Weights of a small transformer language model.
Size: width 192, vocabulary 8192.
Training: a variant of Adam for these matrices, 388M tokens.
Each number is 128 + 24 x the weight over the matrix's rms, rounded and kept within 0 to 255. Layers, rows and columns count from 0. Numbers have three digits each.

# o: layer 12 attention output (transposed), 192x192, rms 0.132, rows 164-191, columns 0-63
# v: layer 12 attention value, 192x192, rms 0.137, rows 165-191, columns 0-63
# up: layer 12 MLP up, 768x192, rms 0.143, rows 0-72, columns 0-63
# down: layer 12 MLP down (transposed), 768x192, rms 0.137, rows 0-71, columns 0-63
o164:135156171122108134111126097112109124158109142103114119120118111144134099131159124152063112134166098084135139090123111123168159096142123112148091156124154150143157110149159133103108090108140152
v165:143091130146125122144099124126159112123120127133142155107137156167138146184130148143095170160136121140133083118130107133130160132109166112133112122129165113099142118155096132126127140105122120
o165:145161170179140166131161114105140134131110099131136113154169162143103109104107093085142149090123158126143161097098170104110115101110138132099105147155155101142101109094137139105192113130093108
v166:152104091114198132040151130120106127115138171098138134127156151139165113075150126126169113109125091149152199149151137133114092137134111110135168098170067110073121117129136133135148144141168131
o166:118117136169133125142118099128161125157108154101123145154140098145133162078133145111141124166145135113098133129132123121072166106094113129163100140121178127139103127157144132168086150112082089
v167:145139088118112119073143128142098145068142124104115123137150143124144164139124138129143143122130129145127114087089143147113134122138107138117120123166138125081149149149158116131141134116138139
o167:104109151183137096146097128142147107131110110177169118154158101134114118130145097114070108117118151155151173153088116125152068076123179136099129103159087171159132131071121145159102102099105182
v168:110134138120118120147143135128146140080154131113108100112172143108098148157129142148124139147137097129132158072041145109119164140133131118109127115093176124129152159146145109124131097111110110
o168:091124087061104129108130108132130113122116167150107131141149144109127126113153106119126179148099149146136137131099127121136117194122098116101129108127115114112149126109124158141116123129134118
v169:112125140115107153114142127123165151135110142142169192144128141089136108138130085167134134106126143078111114102130141106137163138142147163165125087108112142175113142106131131087106127140116098
o169:099122108111108135146126094138139119092129121103144116123161120082122157110088153136161098140094081089163070094156133159162133134105144143120128150110113077124142150212142100072173163157114112
v170:106134072105098132123123136101171120099112124118103156120094158123133110142150124191131146132132108135143166142156129104129139128147112123117145155099172099133130155119111116136126092135107169
o170:087145137134135121135150136154168147142125118180120145144129194099120154082133142077138150099125113138135118106166148142125139098155097154171123093192114102128146125090134121116084162092097125
v171:115147113120091147135157092137183138148104111147127163130097128127147169142120078120117128125124148112127116104138107156178140125136133195153107100120062113146103107140108129112118129118129117
o171:139119135124135138124146148107144165139103101152127113120157156118142137139113103094101108115102126068172086123137109112163149118099131126095120163137145153136103131141109116094127107132123126
v172:138113119115184118091153144114131145121140104160115168127107116107135128108149063145136115114114142088098144128175153140107153131144148141148153095181126135194170079109123145124148088137132112
o172:136130133131139133155124108126092133149086099153102119131142153149097127131139151164096119120126115133126067075125108160061137108119083111147159104102134183102091153186135120105084135151118141
v173:131146136128097106120156134136113126121127096192137121149154109151136109102120127092120151108137094134120137097112112148160115128137131127130117127052112131108118128137118125126109140115097115
o173:130167136163137123149112097170089126112088089090113156127104145120122127137153140141134147119131145149140132165133085116146119117139158101085133134148105151162134125094156113127158109151138098
v174:090148126136116156119143119124185131138196127146104166123134103152134156141129141124149133130142115113150138069151118107151113130113123163099135099163107122094179088081125124143121139129130159
o174:125130142093125108129118164137080111145054066095137129140136143167118124132114130128116103155099115128133128159115134109114143224051148130112109130091144117192090133134151118172126084145123091
v175:122091119149150095133084144116117125135121124129176076126127145130124122154119134128135133146126112159114121169141120148106121136109167072145117152135125124120170120141138140136146167126127114
o175:168113141163179118128148097109130127159130130148094102124140106105099118100111122156153125161110144183124149139141133106121123131154119079127137144098152105062130118128111146100102140129162101
v176:148130133122182135136166131112086135142119085100107067131147136125135108101129107124151169133101152148132192129097122134163151128151125171116136108095100119129142120141135119105108128153144099
o176:149104134108117130110115143133115153148167106106095132094107123089083114163113170078118138108139117101126093155124163164104147130126163096102107125137151134111120165153136125161126148104121126
v177:097156170157037147168134133161124135171111120183122158136111147112104152165126127093128120127121112144134108146120148128155125126115130152113124121135107159126091097085112139165116145112095129
o177:163154108169139130156124135147109151168131093102102108110102149146134126172113145146138144145083092117109139128094139141121098142065155132140155107130087082124152093110122129126132065138156137
v178:121114106116129131068143125144143151104173111075155144170162132118137113121114085130098154126145112111096080099095101129121164126113100123125137096113159134123104148131119115112129141128152108
o178:143093079103089121105126107155129122105109168109150085124089126147150155154171144130117133140160155092128125128144126134122098095142103163111106115118076165114129128101147144117119105148134130
v179:150120133123122123026111129117144114165129111151136139126137114148151090083136138165125117131137116163164169128119096154142115130120153156132142092128102131154128127114147118119124131152145134
o179:120139155131158144192121131122081133159130166127098139132096166134139156165171193156113156080109105116110133140138086101130110146090129192152114109128163092154145071152148125149135149108136149
v180:101150097110070163073149139123167173106161169149158138124148111151167123095126137114147059148154073126140175143197105133141104145093147157128136128129151130076116155108112124132118147126095146
o180:137135146146157142142138153131096117116107152151127137118084086103143118126105140164114111103116115117142151133107073109122164151070132122144148117094115113146129127099106121127100089152120108
v181:133168111120086175121136104157148131100153152111137229146127084155131120129133138130101084159142122154152063063109109115157148128150131187100105105228122137100131161098128116153128127108135109
o181:122127133132139141101109175137089131111114075124121070062149126139113124088134124151147114107138108090107110127132111106170058157121145146105120101121107175127115108113140151119132145134123143
v182:113134126166115119155151145129084134162109091130149049085109115136128134136122133134148124103123117112129122149209120149131092132146090109101157175114118131114099160116121137145122150153130128
o182:128127088129130120111155140138144154120152174140109126129125112113166143081111135128114107132148117166139131158136100121111153157136128119119115129151121127157162164129118165116123121088158116
v183:124125100110141156132168106131121154076133138138179132146132085173157127096135129074116120162116147152155107129106091144150163124165121155142087088167067150093171152131108117126110123109120060
o183:142148132160094124113116135132106126144129119072111178125067095117137121145085131113174136137141102081093115116148144106142124138122140092091117093126124114123098114109117190071185178129093165
v184:101106127116064152117116140142139124112114148086117105131139112134145147147117117160093117150127159148132078114119141114157130129140134174130110129116138171141162152164106139142119114112113191
o184:149115145113149118140139115117177111103100142108115134122125126078107134141114106158154113100100138125104079072096162119108076140148142175087136133103138155168127151116128153147169059119194144
v185:143108145147177133172120135151089114165101108114156083118104141101142109096114120146118121129136143136113093149195130143134108135104128105137125131160139123135104078072166122132126181147138115
o185:150116122125135138147151166121102142118106154153166124140125090176183095123101102097114136133107128089089133112081148140139174117167112098141116112127116159132154145137120112163132091117099130
v186:131104136106119150069110149121140156161151114117125088127120111108124112129123117151126147114114128150167117115154070118131117128120174143139123098110100108106172108137079129130121092147125123
o186:112116119149137117216113145166122094110131134159099076135122163140124126105096128141119109092109093153098153084096154113068151145115139087134164120130165139117139120116116109112141121140091152
v187:108146098131096123128147124128061133153122164107075102150127145101076155108137135115121095144139120117133115162104163142112138120119089125115112163139116165111150184161135129108136092114120134
o187:159128102115145153186192115133135130117130136119111103154116152148091098124164116112115158172140163165127074138140114112105116070157116157097133121118070120109152084147152134122110070133113159
v188:136138155126132102118116139124108123134109134120147124123138126115108131159137120133120140111132118135135104149157145134124171123107128138115110131153132150146130154117140119121135118132146072
o188:122143118108118141158117172124130115139117142101131155124136128191129156146168123114120136148162114097090111156152133126103103108101111142127124110106142139112154152147108103086136115123109080
v189:127121162136105117183149138117114145122201151093145104127175108158123149106122109089113106135127140138178108124143094107135159131114153139129103117154130140145169110150110123117113139109129093
o189:138119112101118122098135120132146130164102151094184129119115113119109196121135150151116122200142144113138157126085149089097116135107165134097103098096135120132121152099102095109173081148139116
v190:159104131139117077146116115139110103120143123114157114134149125137095110074138172140114080168147125133138138161148135156108121122124134110135124128116134162170111112141172133139138156129125173
o190:143192170137148115122141166112114150093078164152151125142119148137106119135110147123146129115130156144116126115159138181134105163145101119146128141109100098138107150161083135098138130130140090
v191:132143124137072148146104114165121128098124088103128090132124101128102151162097150105097123121131127156163126164089112126138117117127119167117128149117162153112107139150134129127131162121115157
o191:133120114149141125125136162121123131120189163120103132067181128132148123128157113143151145102128131124133176132127096142112099155127158152112109151146132123148159131107073130118123138118134132
up0:110118110131154132122119145088115137143166143127172115137102093165140115143108161122141132121160089149157125123142157090094077149160165139130150135108124105097109126169137100138088218116146125
down0:161097108161148148113114124142168121116111104141071169116137089143141078150162106059100137162137108083174150117144129136117161140141128114098095119116118114105162143133122128102083148147161101
up1:158148160136138107135135172115130118163096072143130118129149141147145092110131156117079103135110067121130109098123093137113134150138106182132149124121141162158121134143131120154097133147127165
down1:172150123181136083152103071145133110111129115118141094149150105142148106128159113087114133117128112151153160129150144125104105123144130102130152149131147134092151101103134136116136173167157087
up2:148119151124111142172136163145125132157109087129169128160129125150156165170139188193091135142118120115114148144123094117129167123100108101158164105200140142106150101144154110128107141131131150
down2:167131120149133097097137156077112140092140176103150152147166169121147125103153151133138132092130126108127150158106147132136126144130149088169139112137163146105152138121140136214119137136157155
up3:121138144139090157159128123153099169131136123101111115089157139149128115164116182144115128134169141140131102089130132124124121132129105147110164094156153156110146097130131117089118109109156151
down3:122121142155109119110149111098145127079119116118185107104131123114092124118149123099112116118161123149110110094103168168115130094136146140151146136116168136168145134144138112158134102099129122
up4:163106133122125137130122135100116113147124146112097123162168160183145156151140128129126123146108135121126129141131167123146175148135144133128119099152118086167093139087114139114149161119130153
down4:134127082187112101105158126058102098145094141109112139137152075158095079125126168094127144097128106142164106112137134119106121136143139121109102127106153162126159152120138129161130153153136136
up5:135127165143113129113156140168137151122120115123163098098154134139138128158097123133090172103101108183110111145135101118183094122146103130163173130130152137091101084129127115112091112103135161
down5:100111122173112135151128129096132111118131101106180149132139119107113124151110088096131141134142138093119133127130160120157137134115128138117146153102141149098107162165101111103160124127122092
up6:146133140106097152119147149121117191124089129099130117129142163137121125114089107105157170100122115118128161089135117144148129143104112131149112132112126160114110135089121150127140140126132100
down6:165131117127113123134115104168122128142114128113112108125100156096117123167103112112125158157110134112140123150147129109119141102120154135130116127130101118147140148116150142133137160103131130
up7:161122104096100081121118131063095140140136124154161101177114138106063127160107117115173169156191091130125154134101134093123140198153150093081108101079145093199133082095127089118152118126084156
down7:147080139122167104130155071145126118150114137159090180131145122118129120182135054155102138145191120112149146131114125098124095135148140120098137103109073127157131164131099134124131155134177129
up8:087125136131148146110128129103087151115171125141126164129100130088126112127098097130104119160107167080083122125100153106150144146077143124157155111159142142151112141129133141135119151146116144
down8:139087129123124124147127098163160100114130135098135124133136124126106160194125112114158128116124115162135164190139115171095108120134091112140094132148135102166132129114162112147128118172121134
up9:136104105102143094121112125108160148113119074074131078128143118136133139107124188121130107132142114125153144148113129124110094135151124159158126137138147141151117119094122138112127108129142111
down9:093151169126111123139169180193140066126139142127115129113119116130087156126102138126128091125112153136162147128093117106130116135147116122112097123114130113122126136099118123114130122137100168
up10:116118126149144130130128155114122141120130112107147119122136161138127107110127138144153128143147125137090139083154117099111073116119120118122139115106140146173107119165134126121127099086123136
down10:095106132126185138170151088118172128152147141125133097103124114128121109126121132145131131125152149097125136088160108142114124128125142092142094103103123136142137104152101144137111140111127120
up11:113139126104114124132146161132174182108102105124158109167160147136128174115152147135127098131134152148134117136113107043119148147125163181129096152103099132096140135147153059124137162110123093
down11:135100164119098138165159124165076175099136149103113140138121102081125096104159121089086090142132122140157116118146142168117091124143160095219160124125126138086056116127094147163116125090128119
up12:096146117077108174091165130130119187112146098132124148107140126107149156163119170150117133118116138121096117107150163081132161126142131118117116117123085137087145123146142133104087172142140111
down12:153143117192139145105115116137136115124136134096114119108091142097093164094100161143124151139145139160130113132165129116143034133130127136120108132199090102114147099169135157069151127102142113
up13:121120122123120127103152150126152143207176118128146123157111114118161116166118118101080112139123147121100105136187137169157141159135127126096169113129109156129117115149113148114132120162091116
down13:128134166163153111131155107130131142114138122111136163100131136103155128098113126089146106101139100108152122115090109108097141154107103149084135108178156127111112140146097138119136125127103131
up14:127139105088099139109156124152117098127134132048170140109139109139138133138181165108123109171128117110136108084123134142122123145123091162163148101135128123130096087120121097128109091179126166
down14:145096100135140121167122143110115159111167110138074151095120097123147079142156150132093130124113111110146138106149106129118158171131102084121151161163149161133141119117119128151130090141115097
up15:118119146073116141113144128160110090135114146141092121123114148172147139122095138152108125138123141185125128093120132052111137137098152143112133123156124125104153137105146111163146167145136102
down15:201151149117080110107121151140148130096119149118147119112116145169125117140138136137108120102111117121166131143150130130124091164143092124149114161152121152109154090131156153127137094076113167
up16:164139110108160138120106140077123084135121090101131148123151155131114108104116154158127095133108113177149114150112133101175143142106122188139123128114115146123151159140113104133096165094146102
down16:136130103128131158138120103098103141146132183149148096137117116121111136102109120172121174149112134182124157180090177118136114109149130094094156171105118160137125150109176118120124120164128121
up17:160136130115132173137131127092146089156188115139127151153137135151120102168119165124122125155171157102122147096112118113138162126154115183132142065146135109153147120120136109140142174097101136
down17:104093136134146127093151087150141116116123075168106149078136110107113136144119114132117101089103158184139147133177083094122148140078148126114172107110122118100111140147170076108125163149104130
up18:148127136105151111136138135107173123181137062126128104173151092135170119066108117125104122139125130137111130101143158142137117153155123153139156089106184161122147111118119086152111126145132087
down18:149110103124112159174142114154145160108120130126131095099188145064130112134167111131147128069117111109138140116116134155143099123143113109133117168122131138098132116140101137164076164178149106
up19:089094118073092133169158162147097114118099127109163101113136155179144131111144155081110112119116121124124137113150110095149122117084119169077136080168119145120141154114153097147130131089121117
down19:142103088130122145136091101068118160119113135166132069111127135134085121087120142108118124145049124134139157114139146117154072139164104156082164163134109140122148101122117164139143142140122151
up20:156146148118111094084129135088150097165174138134150184109126106144140103154123141124080098135111125145146110093133116161106160128081188119156130094082128126148101120104133131111128151127128178
down20:141122131109113124144135112136123152155123120153178170127151127139148133128123124162114110094087127148152188127087091107161135118110110132110107108136106124103120153123114095134133126167145120
up21:120132133122128120145128129134130131131133123127133125130125133131138129130124131126124127127133130138126132123124126121135125144128135133128129132124129126124131125124128130121124128120120130
down21:134123120131138129128127121130128121135128126125123128127132126128126130128125126116131126127115131128127126124138128135127127123135124127129134135123134126131129127129132129126125125123127132
up22:107137119119135136169114143124143127109118126101115130112038108134116127139118141171131125116153130107141146154138098083132138152065143180149130137134100127094162156127147111104133122140138109
down22:093089115090141120132131160085141113148112111121114120134119133154117121133137059141130140165114147094160146130133142148144133125163103122134166159113193125128119098168107138115121078124083075
up23:129112109110111153166142128144154138139117116144118177139116121105110162152088130135100168137122157126096153122091125089111127152094153191117148154197116158164137148143090091147128132116109142
down23:092116170093139151150138150132111109137118096140141123118091140105116214094145122112098111161085141137124133144147160145119107149164118114152119123141130146148151107110112093090149059161098130
up24:075110125100147173140099121154148172107115134167122143109116123131134125141116109147069159139143101164117154126140132160152133144134140112101097140093158194139110157151120157136082148149138156
down24:108117114154176138151118084171163180079135145114093113102118125145127154097141109119108142114115088099108125126171121165135099155129152138101111080079179103130117096085145135103132128145167113
up25:108130144133114150150141143124125115119126112158123178135139166146156114159099173141138110109155140141126127138112155123137146122110127133120125133106162108149149098149104119128146133117123187
down25:135111118121158139148156094091084110154141140132139181093136133140130120141124152153165114146148152130114137108132087130156167068121098101122131115146112128141150147130092126126154116092134121
up26:083128139074095120117177126126100104127165146128177063145156122175103126091132100119105130151148151173119143142107141158119113134110118181135151111120134134136133137165129127132122139105106128
down26:106125097108083129121141107156151121123161127171128102127157156145145135119145141183133145140098174135119129117130097097113101173154098112105110112122127144110122143070086177108113202134125116
up27:121131178142090151143120151138174128103119111146119145117128120136127119190126154110103156153129084139156120107117081123117147130145173140137132152128126156121087126122133142134093169163156095
down27:130155166132092162096136202134178082063123153163120140119142117126131111124126128100095136099068140128118107143096120128142123084143114150110131106114127121125132122123126144143129144133157113
up28:119131099123174122113140122166114156101112127132108120081133123136100144136102171143153142124163124115098116107085111092153120139109092139120107108102138147089139095161123136121094151089148158
down28:114124133105146131145130119133138122120109137109142122174137101090113087131171095140133128125155149158127152163119116150171101157124139141129149140099168085160119116149124163171154082111123115
up29:123122124123102114112181145152137091115132119062131091157149130147181171148143160178124132126118097128139103103135051136113141123124123092129152128182118112105135044114165087135164133158132116
down29:128081138120141147111085114178123184096162152187138167132139136146131127119125146075112148124112139127107144111130152120111103125099137124152122114151121111107119099135151161139086107164158144
up30:121115097091142134053115134085168136108156130140096147169086121134127154128147134183121134104146160120111126098133133132140096149098141095140135140107098141146114116114109130138113146145098135
down30:138144157187138156083120122190154137163125134128110080158152141132101142098148175149133158107137115091110151109135110106127131121084144129133142169132109094123137142137123110185159134143123119
up31:115148134143100104159099163137136114103133156131144124143109101146118137102110129105132108117126097179067160150165111110148152129114133135107160115120122121087128143135120109132116136129135124
down31:087129131154129155098128130119126110149128126135146136130146147152092147135140160084149134098156126150131145150141143181123162090121125104152135123152105145119130114159155149150124143100134138
up32:122136131121118136095111155090109110156131135128132118107091165174130121125102133106136143105119069144123114133118146118130147144148127146115141149154137119132071113139139161128109103116124108
down32:175111139184156150106110098132140116155125135154084120132080121095126105126141180111108131136106118113139111151135142172104093149116107142131206099133126140113118127135143162117105107124098098
up33:171110143136113116161134139098133146103098129113179134200111123104135162105119160132140135140136089147109125160131123113140153130134168184126110143111121113123125124130144121159130079104123115
down33:194123140168117123095124125136122151110161135165166090110163166113111106145169152100101155112063141122126117191124120135125125103140131153113110136098141092108153127138180144144155142119102181
up34:150132140095110096108152138152113162145115113131130163135158099103154118148129108150142144124161098143136128120106095130187129154122129149104092099182146153135164122158114126132091131070157130
down34:142116142122107123155117122145069118123121140130122138147102159147127133126107107091115092129116117182158099150171173150135134146137148115118088161200107132114165160122113124147140106155159123
up35:099137123123137157117078166136125124132152074096135098181148083105118138123111144133134161182123113131097129098149159134107099164139179187125117125152108122109142127155115127114108140127130093
down35:142118160119121159118112117112141122195115141168105114130184157152134133166108140130099131116206108150154116158104122116137153118110098115143108117134088080121117126092142116158106124118107102
up36:107160112134163096120097148146121095123159183129116155148141126124112132115139122158132145161137126119122100118132106135158145160126178139130137107111137144142160150107159094166111186088120173
down36:091162130185072148169158125176148132141137111148115154165166153088136108122108119083120153105128136144130129138099142144143146161131141142111141176119107131152102117115125167104160082130154132
up37:154131134122129155112117156126108090126109066117117111111124130138102190112131134109146166110116119116114137136097105130099096127110139142102140097157132167152116148094155147135123157114140145
down37:162110087147127132193127092143126135108133131130128127121141113092113154139119166097138135143094118105118152133107140160127121110119125147106134153111145136142135120153137109172118152135102099
up38:099128147117140141133117140142155149135098116089098103116114130127159087123099160121048123198134081120095139100123101074171116138124166142157107111117109100101188086123100155145151124139091161
down38:108118135132146140118149118146182129090127122112119196124141120156114146077142134130132119101137140143106100120155121119148111132116167133171137119160111118171132106098102149113102130143157105
up39:128117139136150082136153143127132120169136086068128133114140158130147138153111120160150138099144145178099126126162160092150123160134138121127125117133123107114123126137118128127136120130112093
down39:118117116134178135133106144097151130076145153135151136178173114138156133100103157106132129126136131142147099102120103097131145098163129112159132155100136137161127107117104097150110087121165147
up40:137136146126111136163130147084111119107150103130173152160056156155112082136125085143140115145132123116135134115128086134101109197134173123133128142173186165131140173164158126128125130125121089
down40:180125101121138095132136133124163181155143125126084132162158144126145162130114159114100115127102073130130104103074131141200138093127153119098154153140122120100114100113126117145111134166117146
up41:113139134081175106108136097137147131165156142126133117100093109179147144127137147101136113155139094178133139134164154141177114122154174118102125120116163133149128156080118138096105137113130123
down41:085128110079127119168129167099133153110111132106161103077130113149117116150149131142155126127114101114132115120121106167125146115131085077102094091124182121165159138130115117126147126162126150
up42:114129165141122128172126135134110175161128136102151139144140108113123077097143157152118125118129150128160113130119153118106156166120143106085105118116137123103158128124117112122111123121129196
down42:133124129144142130104133102131124154085135119118127133126159134122150164108156125106130135131119148124073118128151127135102147106109123131144152098120143150136143179113114120135155110124113130
up43:122128116103110161139108170116105147140107111130140116180102148122135149132112145113096091151126108139148131097121107141129124142139133128124122124132142162146131165096102129165111144182159069
down43:163147118189135143121128115136137095087114131137122111167151095131115120041090135117096115145083126101105106153125114135127137148134121125149143130173138122132185106149099147135153119117140103
up44:118129152116158117160141132169173128183106087057129118117107157168138105127107157111110129159146159076102135100085097108160121130127110111135181102081106111149093139095174130116134162106113112
down44:141135104166127105128120108130122113125121138146131109107075152103163108077085147147118123105075157113108137113152075150117150096175151160122143103104087132149134141116111138165154114110108132
up45:098112120138142125140117136124121136138144147095128120091161172162099130106141135146101141123124096121146121133103118133073109129131137083143093130164154121120140092118148128096148174104102116
down45:156101117175168109135108115136129110112151111136114106140110131108102108136131130164156135128131138101139128123119134132115154133130139165125155131169118109154130118166084141130105174085135123
up46:108124147137150094157109130139114161105110130130128137125155138113067104128070127141111122135138156133117109135130145108118159161134142131120167123127161131130136117091128104127123120113139142
down46:160140134168135104162122118109105142106140102135139114163142122111126138134134151090106153184148136151118104153150105124141114095157144112134123138126157106154104143129142139158138128142098129
up47:091141097121114142160144163139112113098120136080125149113169160136143151145093176130134182166150135120114138141147113128081131156093121109108160095124153145148127177157094148160136116111109130
down47:162084095113125140139176122119112136105183147104084138114140146162119154145157084122083108131144136123147140114165163165106125129085165140190088104114067094136145115167141139124114169129147120
up48:087148129100097148123153160146100132143128060111109062146084116149173129182126144128092117144120116144104090124089119082123127144073150117120159100120178138142077058126123121140133140126131099
down48:130101131094108131087112189126136081158122108155137143134145142103145149121168173101169123104139135112071183078139130140106144127098069141144155139154091127147109146112158132136150184155145149
up49:119135139118123132128128131136125138128134128122128127132127128130132129130119129130124134122128127126121130123128128123132125135125132127124138124129128132132129131129128122128115128125117131
down49:128127125129128127127128130129124131125126131129130128126129129131129130128129125123127129129129129131133123130127125126129124129133124130130124127125128129129128127131128131129130130127129130
up50:115135157094137197140157130130132130109148122116152123104108151124139148119080127076147138166144157120130160140108111134129145128113129152078112157094126149142084136115107124133112137154101106
down50:154158108156120123153133113151150132143143106150127157101116155140127151145096119116090093145139083108118126163119137091105117159143133135113149119170102137135115132097115149125102126142102101
up51:123121121121101148134147179097170092130128176137148172110177159178151106091076098174120106187128087133148113124152130086113131178102139087108124098160131169106165117133114156095064128161109153
down51:084167132155118144132131146162196177187152085145117123111129106134134097123106149154125123119109107127137111138107116140130094161138099098083112111120116119105161088156085149146141154221171132
up52:111116143129126091139104145118120115169153122143138144107128139143134139159149144168126153161118094119143147108114085105163130131109192125092163106136099106134097164129169092120127118075140158
down52:133139099112117125143160151112114094127095115124134070091125115140147164104134125084166142132113080132142100073172106085128102110126094125130143124121103090156175128129147099140125118090095127
up53:114145141128146122173118151147094147120165120089126138163132156127095120109137141117127129107130150121156116131109087154149154128140141142100115116191109143158109159131111112158120124107124117
down53:104115094158132083168155145125146118133140119173106122126118135110118107101096115123122154136115126161151152171093099148158129148161106132133091089076152131158120145123153149137100099165117100
up54:123128127077127142135162145153137100093097151103097154140124130113141146124082135142128135109174143140042160110151120150157104165091136147102132165068130133138081131125095145123124104101112169
down54:108143135165111137175124112127118149090156167115092152134136117119112136169171101139142122126117155144088142084123122127092141174120135120164135106097139142101141139078105105106112134136132084
up55:141127166102136115147175105136133126135103118116131109151113118142113149111120148140096140156115123137112130108070131133107184113113104114169138129112151137107117170146141123106130177133129115
down55:120167099134108135150137117132159131106158127111144139073123141140143122154118137137128089091148142144108102127121116107146087103138136144100118156124104157165123118091115144146124112119132136
up56:086127161123122112177091128095142084126138105100151102134143107146135182106141153127107108116146154157121110131114088142120102134138110117116107139109168185141142116135155046107142104086129128
down56:162136106159147144087130118142154147096149093132179100122134115136131127105140133120154179133110119161071105128073125108167117152144129090133083101092160109105127104125136144130116125158133167
up57:126126127123147124141116139071139109083072140125116087134117165155157135128116179133106120117134161070098174113091126085151104144136162118152121096192135125121167141107142143094159182095093095
down57:133135108151159129176120125146156154106084122150148080132117147120119149088142097119137087120117116105096117149171165099132138138128137140136139109147128106164106151140116140113123149138153168
up58:141117160135137096136114127109146140138153144129098151079147104117119149166131128137111137116092120192115113119141132118132128170096126130166118146150144093079132146116104109123114107125101154
down58:131127106133149127133135129144149159149149153142175141102156095126133138110208116158138135146088141129105134069115157109138139099130129089155138126113140100112144137112136114069113120148166135
up59:140130121116137149152097123110170105121158122138111156113107104166128116111147183179132107144154167116105106108142079130146116140132127105133108106141137129114119149156155131114098130158105092
down59:129120096168136121130131162108132130115151117098162122127135134130140138122138099118155125150107154064134131142148150149101121109110150141110090101107104158156100102150162129169147128181130139
up60:063145141129132139109143137134148124163126093121121100134139120156105126142143111159101107175111109116096146078133102123099146132141081179134145108102121108147137137111094126134118127158124122
down60:085148147125102156113132144095143123146183126132114140146097107169119137101131129157067164106097133141089147131135127132160138122115149137110146099096108163170094136115136154123097177107115181
up61:129126128112130135124133141119126148127129123116129124137123130129139129125124130130128133129124128127130130126126123133134131143126147131123128122138136141128125125122139113125113128120118129
down61:129132134123127123129130132133123117124126125130122118127136132122121129130122128127135129126121124130131126133125125128130124127130131131130123132128134128139131114131137128131127124127130125
up62:130135148138144149160137117128109127129127125136172140161121161123113100148141153183173154173101146134086149141179102108106138135164123116105151103121123102119158105116115086101099138141106147
down62:137112127146136114149141108107101164122148115120157122110141123132150117128153127090140104120119130116137090151084108132142133151131081135121083146105187133116114132098150111125151135117135108
up63:131145147124103132167141179136124101109123141139127145135142138122145158124135127116146145145130120126148112138133076079140136123111105103079146138151149192141132120129148081059149150134128119
down63:121116089112121136157099112165171142111099119118119082122143168131112116126149092092130137126141129167130137169152193123107128143143139134171157117136095133081122079082114132087150092144145127
up64:148142112088112134136143117164139180136123099138107132099130140132121091050096135116090134129131165138085154104160108141111136146139129164102177120092173164131112145107145139135139122148098128
down64:121117154152108156093137147130094139102127099114136174158135075126117118129139119095140132100128127102165111158143091143156113123131099156111186125141128143143113143136149140195140111102107128
up65:115110164111144139119109112141133201101125165144128123150130140141135142084089119168132142139158099152166140126116123105125116146087141147148139125137160103145132101082121086144143134115105128
down65:162138125153135108140101090125119089162125096143130148131156124090164116141115156163147122131149081101119140154152133154088099124125102152131114145147116143146105146126101138119132159119121101
up66:086125182128111117160158136145124129148156095143159117153118136129123117122099136124078079101143149098146134144097129141070110197146143117149132078090142131152156151120122160116118175157144131
down66:142124135163158136147132116131182145200145112151147142104166150117132137135135088081134118125131104127136189120130118090123126113139121094128131099076129124134108141093131115148114133196102093
up67:159127101113161118094122123123157129114127146126121105137135108132150117133100135111137128133131137161119137121119132122136151137101147182159112123132098130148115069154133150101068117109101133
down67:114111127175125074143104141134131130163145130117090147090129128130152148128104171194142097121151138141099136178120121156117166142097138140105127126152152130151088126129102174136130135102102163
up68:103115129130147141093107137143120091150166132066135186172127118158131142072153153131097136147132112133113154125152133112171099128154128088134098099135081134118135118162084067112111154134084088
down68:094117101158156138114111098148150177094135145149132071196142139095153084100097134144124107038123124117137190139141168155127092121120092153096166106129098147142158143091135140156125161132122150
up69:121135179140111126097104168078178144112128100102135116153132150151129110145115121137080145132106097111136174121132129121126133118137160145147150085166139113129093147124136146114116129097152126
down69:097157123133044131165172186130098145112144121125118146115138154103106145104161089102115108151092127126119127134107125108149112097157098113158100160109109140128131107123117070119127107081141124
up70:162140113136124129083102119099115123123155144056102067128122156157167080129099161147162129123140141110122139133145144119109122133132133128106158149098117110134187151123130135116136147118128109
down70:169123109169137119105065146121117133109133182118125148166146106138117086123142113106177120124085141132125123171117117112130138154142145142110121122142144162123131147133118091084118081136128102
up71:117130114099098136108145145112146115121129112100174148152075089183128138130115130173120146136136121114052120115144138139115150125129119145152129117115121098119113086102138120131107113137111105
down71:123140104155112138101107120127108130166122118108101108141109121156133102087137114139164110144168089162118123112153131114112119104103107124140126094091150113125150170122150133163156121131117157
up72:096142159105058188130107142137191145091131114151098109163126171128151113106111132148130183158141110120120143120099127070139154135106146095082120164137145098149085100109149108108140165081100142